From a checkpoint of a small transformer trained on Wikipedia: a variant of SOAP for these matrices.
Each number is 128 + 24 x the weight over its row's rms, rounded and kept within 0 to 255. Layers, rows and columns count from 0. The size above them is the row's rms in percent of the matrix's.

# layer 3 MLP up, 256x128, rms 0.418, rows 129-163, columns 0-63
size [114  93  96  96  97  95  99  80  94 102 101  99  98 100  94  96 107 100 106 101  97 112 103  91 111  89  97 100 102  94  90  96 101  99 104]
[[143 140 113 138 113 125 180 113 147 107 107 139 145 120 145 113 147 148 151  80 142 123 139 170 127 114 140 155 117 140 145 127 153 166 126  82 135  77 150 107 123  98 116 183 135 127 100 115 106 110 145 117 133 132 173 127 165  91  88 132 152 157 124 108]
 [133 127 126 139  94  99 138 132 136  94 166 142 122 103 146 121 157 139 114 133 117  84 125 126 114 104  93 130 132 117 129 155 145 118 171 133 109 139 138 102 127 156 121 146 138 132 161  90 145 177  93  68 159  86 102  94 116 124 164  94 134  81 144  78]
 [112 133 129 123 140 107 179 158 150 157 158 110 105 141 121 142 151 115 156 104 136 121  96 138 125  94 100 107 123 130  93 141 178 119 116 101 135 116 132 139 118 116 133 124 123 119 130 115 110 125 171 196 178 102  93 107 131 118 119 143  83 129 152 137]
 [122 146 146  98 142  97  79  68 162 132 107 131  48  83 112 134 158 152 146 124 117 136 107 132 116 149 140 127 105 106 131 128 163 133 122 155 120 141 136 156  98 103 141 113 126  87 134 143 121 135 117 155 126 127 119 137 150 114 100  79 135  84 104  92]
 [144 115 134 135 123 156 157 128 212 159 118 137 165 144 111  97 122 113 114  92 136 124 123  96 138  87 115 135 121 106 117 139 133 187 118 113 126 112 174 149 121 138 158 137  80 154 157 119 122  85 134 142 130 170 118 160 139  67 122  98 140 147 116 126]
 [121 116  72 132 148 143 110 174 117 115 137  98 105  98 147 134 185 122 136 105 125 137 139 128 129 117 122 109 124  82 112 122  69 161 138 129  84 141 169 145 109 139 104 164  99 119 130 152  64 121 147 159 131 103  96 146  88 127 118 121 109 136 181 132]
 [137 135 132 169 140 122 149 126 118 149 117 118 133 127 115 148  89  84 115 162 149 116 119 112 140 131 148 145 143 142 166 109 157 108 161 140  73 159 107 131 105 155 147 141 148 156 102 138 113 162 139 142 128 102 151 160 146 151 130 183 128 151  91 139]
 [154 135 122  79 185 136 129 122 106 162 115 104 109 142 173 159 175 119 141 138 133 105 103 137 149 145 104 135 119 116 104 144 133 126 106 124 111 108  86 134 140  93 118 122 103 137 110 151 112 139 149 208 120  92 130  95 148  81 142 164 100 101 106 150]
 [109 138 153 110 128  77 152 143 141  84 144 122 134 160  91 117 113  97 164 110 108  99 155 154 141 106 133 120 147 157 115 122 110 133 102 151 110 130 156 107 102 105 121 128 159 139 138 114 181 135 117 154 111 140 137 118 147 101 142 139 135 124 152 129]
 [156 152 102 114 123 114 141 130 136 103 102 115 136 138 139 104 128 101  95 170 105 125 104 123 118 171 122 155 153 128 147 132  85 105 167 116  92 131  97 131  95 130  98 155 120 147  97 164 173 143 146 118 111  76 137 133 128 130 127 128 127 140  92 124]
 [122 165 144 129 120 134 111 147  73 133 107 155 114 152 148 133 109  87 103 108  95  80 115 168 175 165 117 109 140 143 147 128 103 150 124 130  85 180 105 106 125 150  95  88  92 112 132 122 137 113 131 105 143 128 137 141 125 156  89 143 118 162 168 133]
 [145 117 153 124 105 124 121 140 148 136 125 123 115 134 161 123 170 106 123 110  89 133 159 133 131 109 162 145 191 127 146 129 150 177 131 104 124  96 125 132 144 186 125 144  69 151 169 113 105 146 130 103 110 121 151 136  79  90 127 118 118 127 133 156]
 [169 116 125 139  91  95 135 114 130 118 157 175 131 134 170 112 103 109 139 116 112 142  63 132 126 148 134 140 114 119 116 111  66 163 147 149 110 151 122 160  74  95 133 139 111 124 105 143 129 133 147 118 153 113 112 152 111 116 135 128  97 127 138 131]
 [148  93 109 149 135 145 119  98 137 111 140  91 135 144  98 134 132 167 147 107 121 134 165  87 138 133 106 116 115 148 190 109 140 136 103 121 125 132 118 122 137 135 156 143 121 129 149 117 160 126 106 132 141 137 135  89 115 135 104 111  97 150 103 120]
 [135 136 128 156 116 120 136  92 114 129 133 148 145 104 100 159 148  88  95 146 142 139 100 110 124 113 132  95  79 109 162 123  78  89 122  93 134 142  89 122 127 134 107 138  83 125 147 149 161 145 143 101 137 123 119 143 118 129 120 100  93 143 153 141]
 [105 139 130 139 156 150 107 132 116 126  99  99 118 131 152 144 162 112 138 150 116 130 116  98 193 145 140 157 127 142 131 100 102 167 116 121 164 133 141 109 170 150 151 161 146 138 135 149 134 148  86  97 128 109 134 160 116 135 117 119 116 137 163 159]
 [177 123 103 128 118 115 128 119 131 115 144 104 134  79 139 139 166 143 114 116 119 107 127 165 124 152 100 142 208 135 142 162 118  95  93 140 130 105 110 137 125 108  85 153 114 108 128 167  93 160 134  94 147 115 162 124 118 131 160  80 142 146 139 188]
 [115 122 147 131  97 135 130 138 113 120 127 120 140 121 121 154  84 158 138 131 103 112  89 130 158 105 151  83 119 156 163 116 156 119 147 124 149 136 117 113  98 120  83 136 108 123 124 109 131 116 124 105  78 123  94 112 100 165 110 163  88  92 102 103]
 [116 149 119 122 129 131 157 144 141 127  84 114 138 129 102 132  69 103 134 132 136 122 130 144 130 108 132 168 148 155 172 101 117 125 104 113 125 144 142 141 150  85 105  94 181 104 132 110 157 168 162  79 145 118 139  86 187 151 146 152 104 128 137  89]
 [144 123  98  73 104 121 149  89 118 145  93  74 160 133 166  86 106  99 128 133 106 138 117 137 165  82 109 109 114 129 112 147 104 138 108 147 113 146 117 153 134 107 116 130 134 114 148 107 119 170 131 127 132 147 153 132 104 151 136 135 172 173  99 158]
 [131 139 132 110 114 144 110 126 154 117  92 134 133 169 102 129 114 125 109 122  95 124 115 136 119 117 134 168 108 121 104 152 157 117 119 132 135 144 103 174 133  93  63 162 118 128 147 110 110 146 133 172  95 167 127 104 127  99 163 114 145 151 160 147]
 [107 100 146 127 143 110 115 152 167 135 138 127 150 129  98 111 152 118 128 141 124 104 128 140 125 114 125 140 130 136 107 109  86 111 116 167 165 119  94 120 136 156 153 104 147 154 112  71 134 125 112 141 173  98 148  89 105 135 133 101 125 146  88 121]
 [144 110 159 124 125 172 138 119 103 142 145 121 119 132 142 148 138 150 143 144  82 137 102 127 131 125 116 130 123 159  98  89 134 136 120 145 169 132 112 102  97 155 130 170 112 100 126 156 173 144 119 191 145 169 149 121  95 138 106 127  90 105 131 123]
 [134 109 149 136 156 115 137  96 101 124 113  83 122 120 143 136 146 109 130 124 144 157 116 168 124  98  76 147 126  81 134 146 146 114 190 125 139 126 107  83 104 133  99 142 140 101  75 160 107 107 151 115 147 134 137 103  95 164 154 130 100 137 128 103]
 [137 114  90 116 120 137 140  98 110 125 143 144 164 110 131 135 110 109 158 174  76 106 132 112 156  91 114 104 111 116 106 105 128 133 140 162 114 103  95 133 159 115 123 145 155 180 114 147 143 115 129 181  70  82  99 126 124 123 169 135 125 120 152 100]
 [145 130 126 175 126 136 134 150 123 112 159 112 155 155  89 110 104 154 128  73 182 123 143 114 135 108 144 129 134 130 114 141 135  66 178 150 115 109 138 156  82 127 156 114 123 160 149 146 150 104 134 144 155 149 118 160 158 138  92 123 147  96 114 129]
 [119 117 162 137 152 117 118 106 148 110  99 115 106  99 107 118 145 140 133  95 138  96  97 122 166 111 137 121 110 144  93 145 116 144 199 136 174 135 124 137 139 104 130 141 149 121 130 148 154 139 127 131 113  97 144 172 132  84 141 145  92 122 134 121]
 [109 137  95 181 155 179 144 121 152 139 118 129 132 160 120 129 105 128 159 143 105 110 131 100 135 121 181 129 135 104 137 108 140 132 125 140 131 122 126 144 138 112 149 134 127 107 154 133 109 124 131 130 103 140 143 100 128 168  86 135 114 119  74 149]
 [127  96 107 124 109 122 107 114 161 161 109 139 126 123 164 134 118 118 117 152 114  97 116  91 110 158 177  97  77 134 122 130 141 165 106  99 126 126 131 126 109 108 157 119 123 166 138 106 107 103 144 179 118 110 179 172 113 182  96 170 102 141 144 157]
 [142 154 166  76 154 166 116 110 143 144 152 115 138 153 144 164 125 150 110 142 120 147 143 120  98 111 141 117 140 154 146 133  95 155 154  92 112 125 163 129 124 132 112  67 139 167 141  88 134 117 100 148 116 133 139 165 163 123 148 149 146 126 110 146]
 [168 155 136 119  83  95 147 153 115 104 146 139 124 163 144 116 155 141 129 137 140  99 116 144  85 141 126 124 118  94 134  93 140 134 134  91 111  71 100 132 118 121 121 128 123 150 124 139 122 119  93 109 121 133 123 147 138 138 102 123 162 139 101 182]
 [ 84 134 146 162 150  93 135 168 101 116 124 127 110 143 137 117 166 147 111 158 138 160 175 151  90 170 145 133 144 137 128 125 113 161  93 149 139 114 129 124 146 143 111 119 166 121 138 142 114 158 117 110 131 125 126 119 124 127 106 129 119 107 123 134]
 [161 132 108 135 158 106 119 153 122 144 123 125 152  77 103 123 125  72 140  97 153 155 105  70 138 107 135  96 127  84 136 125 161 108 111 147 157 141 143  87 144 147 140 131 133  97 157  99 126 147 150 156 127 104 130 149 167 148 104 128 141 137 134 183]
 [156 133 118 181 139 131 113  86 153  88 158 138 150 127 140 122  80 121 135 151 111 121 143 113 147 116 133 108  90 106 106 116 137 103 110 112 149 112 116 126 108  66 112 152 119 116 173 159 142 148 124 141 142 112 166 142 133  98 147 138  98 162 163 118]
 [138 111 104 107  95 141 114 146 176 152 152 152 112 113 115 130 169 140 103 157 158 161 109 137 134 114 109 108  91 102 108 141 143 183 138 121 163 130 147 163 155 134 139  94 149 187 114 112 106 110 189 146 130 146 125 114 134 126 146  89 117  88 125  93]]
# layer 3 MLP down (transposed), 256x128, rms 0.398, rows 129-163, columns 0-63
size [ 95  98  94 104  99  84 103  89  97 100 102  94  96  97 102  96 102 102 107  99 102 109 104 102 104  92  91  98 107  97  91  96  98 102 102]
[[136 119 102 137 149 162 100 162 113 171 137 148 126 148 153 128 130 158 110 113 125 133 137 140 120 129 155 120 129  79 134 135 147 110 134 152 114 144 126  77  97 143 102 133  79 158 119 124 104 120 130 112 121 154 137 129 150 137 112 154 105 122  87 103]
 [ 80 105 118 146 153 143 144 141 109 109 105  90 137 165 102 139 115 167 126 129 112 141 158 151 121  96 137 137  92 101 116 129  92 126 110 112 154 122 174  90 136 146 123 109  98 123 103 119 134 157 102 172  93 130 122 125  96  95 119 130 100 156 110 121]
 [170  91 137  80 141  81 120 115 105 152 139 115 127 124 130 128 123 126 153  85 113 116 150 105 127 119 165 116 145 123 138  73 112 164 147 100  99  66  58 104 129 132  93 125 125 149 166  97 154 131 193 146 142  98 106 148 106 140 136 167 147 172 132 117]
 [148 108 189 127 130 123 141 152 121  95 117 152 132  77 160 114 131 111 123 137 108 132 109 112 153 154 149 178 153 158 134 139 143 102 178 147 154 157 114 132 106 134 139 131 124 115 115 161 101 165 146 143 120 123 126 143 177 103 125 112 105 161  85  94]
 [ 94 118 127 164 153 124 109 111 109 149  99 128 148 110 107  46 134 111 132 106 121 161 134 141  95  98 118 143 129 119 122 107 120 151 168 124 160 116 121 118 129 124 149 119 172 129 126 115 149 134 116 126  82  97 121 116 145 166 119 121 169 127 150  96]
 [ 94 125 134 104  72 102 141 118 127 116 121 139 143 160  96 158  77 115 137 161  98 149 139 109 130 148 154 139  86 129 126 115 153 131 152  98 141 128 102 138 115 115 139 135 152 112  60 121 123 125 148  86  94 115 140 119 136 143 141 121 137 165 104 130]
 [110 103 141 149 125 156 113 112 163 147 132 110  94 147 126 104  96 191 108 137 118 102 121 172 189  97 153 183 145 164 119 102 141  86 137 130 129 144 104 142 137 110 121  98 107 148 131 111 119 141 173 103 120 136 156 121 142 106 171 138  99 121  75 135]
 [174 125  89 143 127 101 103 125 141 109 146 163 147 136 118 100 140 139 126 167 164 110 125 124 155 161 140 131 102  92 152 127 103 125 140 123  79 109 144 111  91 136 130 137 118  83 146 101 119  61 123 135 112 153 150 109 122 124 119 127 124 130 160 110]
 [150 139 140 119 145 132 159  78 119 163 154  95 142  65 122  95 162 125 123 138 126 136  96 149 127  95 117 138 135 119 121 115 152  97 148  94 106 146 110 111 174  96 106  94 118  96 126 101 116 147 133  90 118 123 145 127 136 178 121 124  73 135 102 150]
 [142 160 110 121 179 110 122 138  87 135  74 103 145 133 158 134 135 126 132 136  88 136 138 142 145 126 112 122 194 109 137 133 132 171 108 139 144 144 146 125 160 111 120 115 109 183  91 161 163 155 104 128 128 104 135  95  92 113  93 113 145 105 124 125]
 [121 132 185 142 120 125 123 170 112 127 119 121 144  97  96 124 152 125 110 169 115 102 123 158 111 131 108 110 167 127 152 155 166 127 161 136 148 102 173 139 123 152 131 148 161 121 104 152 150 113  97  84 152 127 128 116 141 155  97  86 167  95 140 174]
 [105 132 131 131 117  93 136 132 152 139 125 118 140 127 141 144  71 117 143 140 124 151 132 108 167 144 145 110 144 169 110 144 145 144 152 123 124 130 104 123 147 111 124 128 136  93 143 105 118  73 139  87  99 130 128 112 104 123  83 146 106 123 152 168]
 [121  92 130 154 124 142 128  80 133 106  89  97 155 139 163 141 162 122 144 162 136 139 157 149 124 168 107 137 102 162 156 109 128 107 131 125 160 127  70 135 115 126 120 150 116 147 132 118 106 108 153 128 104 113  98 133 121 163 106 119 116 121 100 100]
 [108 115 113 121 133 156 137  97 127 163 136 203 159 148  77 124 138 119 138 170 103 114 151 115 142 155 147 127 115 142 104 106 125  91 133 140 143 131 144  90 155 103  93 115 104 149 115 132  92 166 153 106 127 134 112 113 118 186 145 176 146 163 187 147]
 [122 115 129  97 115 124 113  96 114 134 110 133 107 148 147 118 123 127  82 132 142 133 129  78 133 150 151 112 154  84 110 125 149  99 123  95 108 103 122 133 134 180 158 155 155 142 129 140 154 113 175 147  92 121 127  93  80 155 126 121 181 114 151 142]
 [160 140 105  92 119 136 130 145 131 141 167 115 132 100 167 133  95 133 139 101 129 115 158 122 116 126 151 134 143 120 157 127 131 153 138  98  86 106 166 127 108 133 107 104 146 119 123 152 108 133  82 130 121 168 102 161 109 130 145 154 179  61 170 139]
 [132 124 157  76 128 160 136 138 159 155 142 121 111 127 117 116 167 151 122 113 148 128 122 122  89 114  90 120 142 160 147 107 139 156 129 141 164 147 113 138 138 122 178 129 125 128 136 213 157 138 111 125 141 100 122 129 131 138 146 121 139 162 111 134]
 [109 112 161 115 107 124 111 107 143 152 143 112 168 111  94 113 144  85 115 121 147 156 103 144 114 110 146 135 116 126 103 122 100 167 118 104  99  89 121  93 138 117 153 127 147 143 100  97  98  70 135 115 143 137 102 127 116 176 154 130 134 125 131 110]
 [131 167 104  94 117 112 130 108 152 103 143 149 138 126  96 125 128  97 150 141 115 143 125 116 165 118 101 136 116 129 111 149 135 147 136 116 102 100 112 126  90  79 136 109 142  89 119  95  96  97  99 109 175 126  69 106 157 145 139 139  52  93 185 116]
 [113 111 131 136 108 114 147 120 124 103 122 115 135 110 142 111 176 120 136 127 146  87 126 130 181 121  82 165 108 138 175 122 169 112 161 134  98 141  82 114 110  91 121 134 163 117 139 157 172 165 157 106 134 106 144 104 121 171 146  96  91 125  96 149]
 [144 107 150 115 116 129 131 158 183 112  94 118 144 134 130 141 144  97  90 183  90 105 160 123 173  86 139 133 188 154 122 164 136 113 107 141 137 135 156 144 106 157 117 133 127 106 142 155 128  89 187 122 148 133 139  93 135 129 197 117 126 100  98  97]
 [107 118 142 158 123 100 142 153 158 157 136 146 100 145 104 140  82 111 131  72 159 163 172 126 103 163 148 117 145  96 119 114 143 128 105 147 129 114 117 122 131 106 132 106 104  90 109 129 135 126 135 137 157 137  84  72 113 119 147 181 111 133 152 143]
 [158 124 114 141 143 135  95 109 130 152 113 139 112 100 140  89 134  88 140 113  99 104 112 141 142 114 168 128 106 153 127  83 157 114 118  66 125 170 125 161 129 180 164 154  96 138 109 152 175 113 121 160 150 141 124 148 125 102 142 124 116 168 119 148]
 [132 167  99 111 132  92 138 112 109 170 146 128 109 137 120 139 167 126 105 117 109 125 149 119 123 120 128 180 113 106  99 146 113 122  98 119 135 154 137 124 124 138 123 138 140 134 132 100 147 200 111 165 126 110 131 108 115 157 114  75 161 130 155 146]
 [120 134 141 165 155 141 132 144 164 144 140 120 104 138 145 119 166 173  79 154 176 151 133 119  90 107 148  84 145 148 108 154 121 104 116 166  90 156 107 140 133 120 132 131  93 114 112  83 148 150 174 144  96 133 144 150 119 156 130 133 136 101 119 147]
 [108 157 172 170  98 122 119 152 115 164 126  95  88 145 142 104 169 146 113 160 147 118 136 149 156 166 157 125 140 137  98 155 133 152  95  98 119 137 127 144 163 148 100 151 116 110 148 109 137 176 135  91 167 164 155 125  84  65 109 148 118 132 133 149]
 [159 137 161  99 135 130 134 142 148 122 117 141 158 163 164  89 122 122 136 109 124 106 139 150 137 114 103 157 115 162 119  94 140 144 149 141 148 100 119 130 151 131 102  96  75  57 130 137 142  98 144 126 155 149 144 167  70 147 116 130 116 158 136  86]
 [125 130 139 133 139 167  94 152 128 127  93 142 118 156 140 108 124 100  91 152 133 101 117 123 132 153 137 153 185  96 148  73 126 195 122 123 147  98 147 120  81 160 135 155 139 102 125 155 101  96 156 110 133 125 167 135 119 139 140 130 165 159 115 109]
 [127 119 136 105 152 134 129 159 169 113 122 128  97 116  91 170 152 134 122 155 117 154  54 118 120 123 128 131 111 112 107 118 101  82 125 122 131 134  61  90 135 123 200 137 137  95 125  99 135 144 130 137 135 113 135 129 165 131 104 111 122 110 157 144]
 [130 143 105 156 111 106 109 135 125 104 132 170  99 175 126 112 145 101 138 129 145 160 172  98 128 103 136 139 100 117 141  96 147 184 181 142  92 136 190 141 139 137 109 141 152 126 132 122  79 101 124 157 137 115 142 143 126 130 160 156 118 145 161  80]
 [116 163 126 141 120 139 115  95 104 168  96 103 127 118 139 107 125 108 137 127 129  84 134 143 203 113 139 118 129  65 130  77 164 112 149 101 163 133 142 127 166 133 124 105 120 117 117 131 159 126 122 125  96 138  92 128 113 102 179 115 160 127 129 156]
 [145 125 164 156 123 118 155 131 138 135 129 137 130  74 123  92 131 133 146  83 126 158  81 128  85 129 116 167 133 150 125 100 131 104 153 162 121 148 149 130 150 105 100 157 169  98 166 122 142  85 165 143 175 118 141 121 115 117 118 131 141 116  91 103]
 [153 135  89 137 167 145  96 162 119  91 128 161 131 141  83  84 135 143 156 123 140 139 147 134  85 134 141 128 140 149 130 147 147 170 173 140 119 137 153 173 111 127 141 136  66 157  89  98 163  95 121 129 103 175 147 146 101 124 129 165 144 146 149 123]
 [149 111 138 146 155 168  84 110  90 146 142 131 167 143 159  87 127 116 147 127 129 161 123 164 151  64 133 149 123 111  88 125 140 155  89 127 109 113 148 154 104 142 127 117 166  78 154 172 135 146 123 115 102 141 139 143 109 121 111  98 139 139 136 101]
 [128 124 152 141  92  73 112  87  99 121 101 121 160 108 166 102 129  77 141 118 162 135 130 112 148 131  98 134 119 109 118 141 121 162 124 154 179 138 131 138 169 137 149 144 156 145 151 106 111 128  69  72 130 102 100 149 124 167 145 117 154 155 129  81]]
# layer 3 MLP gate, 256x128, rms 0.401, rows 130-164, columns 0-63
size [100 100 101  97  94 106  94  97 102 105  96  99  93 105  97 103 105 107 104  93 117  95  97 102  92 104  99  95  93  93 102  99 103 106  93]
[[104 105 125 141  66 110 117 129 137 155 112 106 144 128  87 154 119 150 121  99 134 139 119 121 175 131 165 132 110 122 158 129 161 128  74  96 163 155 150 128 133 145  94 130 115 146 122 153  98 101 155 132 101 121 130 120 152 154  84 146 127 139 140 159]
 [158 122  87 156 156 124 154 137 134 136 185 124 149 114 125  92 102 155 127 146 149 162 120 118 150 114 131 107 116 107 115 145 184 106  85 132  98 146 172 132 143  88 137 126 148 126  99  88 113 121 150 145 123 121 146 150 112 154  98 170 129 101 164 118]
 [139 121 125 109 118 138 167 123 110 128 134 112 143 117 142 123 138 130 129 121 110 123 106 135 145 131 129 139 159 139 165  97 146  88 177 155  82 128 117 134 144 159 147 102 123 101 150 148 155 159 105 132 175 132  81 128 154  90 117  92 150  93  96  84]
 [162 157 145 188  99 131 143 112 122 141 158 148 110 120 136 135 118  98  99 145 111 114 143 113 130 137  94  78 123 125 155  75 175 129  86 139 111 146 135  92 135  98 105 109  87 133 112 118 132  72 151 143 122 159 151 100 157 133 122 165 106 129  89 122]
 [164 134 101 135  77 116 147 158 146 152  64 104 108 141 112 164 166 172 100 126 120 117 136 128 143 130 142 135  93 101 151 124  97 155 113 130  87 162 149 156 135 143 112 157 143 112 141 155 146 130 156 121 151 124 149 131 150 103 125 122 149 149 149 129]
 [ 88 170 106 126 126 133 133 109 151  94  71 133 143 139  96 134 105 134 131 129 151  87  95 150 135 122 141 119 156 114 133 221 148 152 134 157 121 119 146 105 157 151 129 108 140 140 119 104  98 101 161 153 124 146 139 139 127 108  96  53 104 105 166 117]
 [112 132 184  73 154 118 153 116  80 132 111 127  84 139 134 148 121 140 132 114 176 143  99 121 129 119 115 109 111 129 133 112 101 111 108 153 114 147 115 101 189 148 146  82 144 122 108 174  97 136 138 172 135 114 124 149 108 122 130 119 154 110 106 104]
 [183 132 102 156 181 185 151 149 149 139 112 146 122  89  95 118 130 174 121 164 121 181  96 136 119  98 156 161 169  94 117 106 157  99 134 132 115 160 125  88 140 189 121 120 125 113 144 125 113 145 121 113 140 160 129 118 129 162 144 167 118 116 146 112]
 [122 140  98 150 131 137 122 153 138 154  92 125 182 148 124 151  88  88 125 158 108 146 107 140 110 143 136 117 128 118 131 162 165 168 126 152 142 105 124 120 158 141 136 123 114 150 141 154 156 164 193 144 117 128 152 139 136 143 101 139 124 132 106 158]
 [154 112 131 171 125  92 112 140 156 150 154  87 101 108 149 156 138 120 112 128 109 154 119 113  86 130 135 134 139 141  74 117 131 165 148 113 135 103 137 120 122 114  88 174 100 105 129 160 114 163 114 133 103 110 118 103 131 110 131  79 171 117 113 132]
 [157  62 113 111 157 146 138 153 128 111 136 144 134 150 161  77 156 142 163 131 135 186 131 114 101 144 168 135 168 105 122 125 153 138 147 149 115 124  96 120 155 125 127 128 117 133 162 119  71 155 161 104 119 137 158 129 116 122 146 148 134 127 107 105]
 [158  91 136 110 129 184 123 120 156 128  88 121 123 119 166 131 128 112 146 163 131 153 112 134 118 120 134 124 115 113 148 111 118 179 145 117 116  97 136 137 144 156 132  99 153 107 110 105 159 139 116 129 129 118 144 144 117 158  68 103 114 125 121 159]
 [142 154 148 115 169 127 143 141 129 109 124 114 147 107 184 109 113 124 120 126 157  89 131 169 132 151 150  79 153 106 139 129 135  92 124 187 168 108 133 150 118 137 125 117 111 148  78 146 112 141 139 163 107 102 120 163 129 154 125 133 162 133 132 173]
 [165 126 128 147 132 110 146  93  97  89 153 148 168 130  76 128 114  86 107 127 149 151 103 136  98 111 118 117  81 117 160 109 131 125 105 165 147 134 111 118  94 132 110 165 153  83 154 147 132 142 143 108 107 149 139 120 102 169 117 108  76  90 150 128]
 [114 105 151 158 154  90 158  96 125 100 100 116 126  95 118 136 162 162 106 111  95 112 151 138  90 131 162 151 122 171 145 124 124 113 120 127 114 132 134  91 138  79 139 114  86 146 138 141 106 118 133 160 140 133 100 158 158 123 151 118 129  90 126 103]
 [117 152  66 114 159 168 153 152 101 160 165  98 114 163 125 151 155 141 128  99 137 174 105 121 120 117 146 117 155  97 138  99 126 135  87 163 145 143 131  95 174 122 120 134 110  63 102 120 145 131 149 164 115 120 112 117 139 115 117 122 125 112 119 119]
 [161 135 152 120  97 125 119 156 157 137 121 145 133 132 138 122  99  93 105 123 129 137 100 131 135 130 123  88 142  88 110  78 115 163  84 160 136 161 160 114 146 170 140 174 135 141 114  57 114 105 153 142 114 137 104 151 139 160 147 146 100 141  98 105]
 [110 137 116 118 113 131 150 145 104 127 110  87 131 111  85 102  75  91 135 109 138 146 128 127 134 124 109 100 131 114 120 148 116 154 153  99 168 171 139 164 124 134  94 119 141  93 170 123 152 108 129 118 110 121 132 102 118 114 132 118 103 111 108 112]
 [104 151 138 145 124 136 102 145 141 135 122 125 150 134 140 114 153 126 155 123 121 166 117 138 157 150 157 157 165  88 179 159 161  99 116 166 124 165 120  91 176 125 134 163 138 144 164 122 110 184 138 181 151 110 139 130 131 139 164 144 161 140 157 150]
 [117 118 152 145 105 149 142 127 155 144  97 138 126 137 130 132 171 115 124  92 131 132 147 187  78 137 159 112 128 145 130 123 135 117  76 145  98 167 171 154 133  94 134 160  91 139 109 170 103 125 112 140 138 105  84 144 177 112 111 100 113 173 107 106]
 [135 112  97 182 102 101 149 107 115 116  92  89 135 137 105 147 146 117 135 134 116 120 127 159  77 120  99 130 149  75 117 120 149 142 172 115 109 110 127 151 143 149 151 166 154 121 108 112 122 131 172 107  91 139 174 115 137 109 135  91 158 138 152 132]
 [ 89 154 130 117 162 132 123 141 123 157 116  81  96 100 126 102 141 118 131 147  85 137  83 122 109 156  95 101 153  93 120 153 138 137 143 113 110 113 148 130 147 134 121 117 132 109 148  79 154 116 133 160 120 143 125 144 130 145 139  69 109 104 128 116]
 [132 115 121 128  99 139 115 136 151 161 121 155  99 141  73 120 107 101 137 115  94 116 121 126 144 134  89 136 132 139 130 143 113 144 115 133 159 124 113 134 185  97 173  80  78 117 124 156  92 141 133 153 143 151 106 127 107 135 159 111 140 105  91 135]
 [118 158 118 126 132 124 130 123 128 116 142 177 175 136 131 156 127 137 121 128 119  77 128 120 148 151 183 110 159 178 137 107 125 127 127 118 120 130 176 126 135 103 170 110 167 120 146  77 126 119 122 169 129 141 107 141 129 113  39 130 145 121 100 135]
 [133 110 102  98 122 126 113 145 110  90 133 106  98  96 108 130  78  83 139 118  87 193 102 139 136 135  86 101 119 146 155 106 117 135 149 112 123 147 159 136 146 109 160 137 109 140 150 142 110 103 119 114 154 120 115 167 134 114 114 156 138 150 106 118]
 [148 129 132  94 160 119 161 119 108  75  96 144 127  78 139 116 124 134 126 104 118 118 117 130 137 131 127 166 130 127 147 133 105 152 149 169 121 147 135 100 124 132 100 116 145 128 116 193 162 127 151 192  72 131 152 137 162 101 140 139 135 102 100 166]
 [116 136 120 122  91 104 148 142 120  91 108 134 156 136 104 138 110 137 128 118 174  86 142 111 150 130 107 118  86 120 145 122  92 172 114 121 124 139 133 176 116  93 151 120 148 165 144 120 122 121  74 131 113 123 105 158 126 167 119 112 124 131 150 104]
 [113 201 158 132 115 125 124 127 150 148  85 119 124 132 134 111 139  75 111 104 144 128 124 180 116  88 128 125 141 119 126 132 178 122 147 155 122 127 150 101 102 115 118 137 119 112 130 115 146 136 126  99 120 110 100 142 146 110 150 107 145  62  68 106]
 [116 103 125 103 149 174 160 118 152 133 148 104 111  93 146 111 153 127 107 109 127 136 123 117  89 180 151 152 116 112 104 144  92 143 132 148 149 145 121 136 122 102  79 107 149 169 114 117 142 105 164 155 110 162 160 154 126 151 153 145 116 133  98 141]
 [153  85 110 143 127 133 126  82 126 166 161 111 133 137 110 168 117  90 129 135 118 166 103 116 149 106 171 121 113 111 131 178 140 117 128 152 118 184 139 140 116 137 128 146 137 130 127 147 147 134 134 173 143 126 151  90  90 149 118  97  97 132 184 110]
 [144  79  98 132 118 126 134 113 119 108 110 121 118 136 143 123 149 180  95 124 113 110 166 112 136 121  87  79 150 161 119 121 155 124 128  87  94 131 148 156 111 135 145 120  90 120 113 127 109 145  96 142 103 133 108 129 130  98 133 117 138 128 143 120]
 [ 94 120 112 109 186 144 156 132 122 124 122 106 152 113  97  92  95 100 141  93 147 135 100 113 126 148 100 122 160 134 180 143 126 141 126 138 130  98 161 118 147 143 159 152 148 115 118 154 113 121 167 133  98 180 137 100 138 132 132 146 142  67  85  76]
 [112 128 144 189 138 131 118  89 129 143 122 103 179 117 104  89 149 132  68 110 104 123  98 112 150 112 156 102  93 149 103 114 118 134  98 158 135 150 153 157 113 141 121 173 111 134 143 175  86 162 162 136 134 163 151 154 127 144 143 109 169 113 139 137]
 [ 76 117 152 115 130 149 160 148 109 104 113 124 143 124 137 131 163 157 140 148 129  97 103 147 163 166 105 138 125 126 140 129 110 120 170 138 157 169 131 129 142 142 115 148 100 139 106 107 130 144 112 158 138 102 139 150 102 135 112 140 120 126 177  97]
 [151 198 147 169 106  94 155 101  81  90  89 135 176 101 174 114 124 145 134 107 132 165 115 138 153 124 140 108 127  97 110 122 134 124 132 165 114 134 154 119  79 165 147 151 140  99 161 141 151 106 111 102 111 113 152 143 165 102 128 106 129 140 109 107]]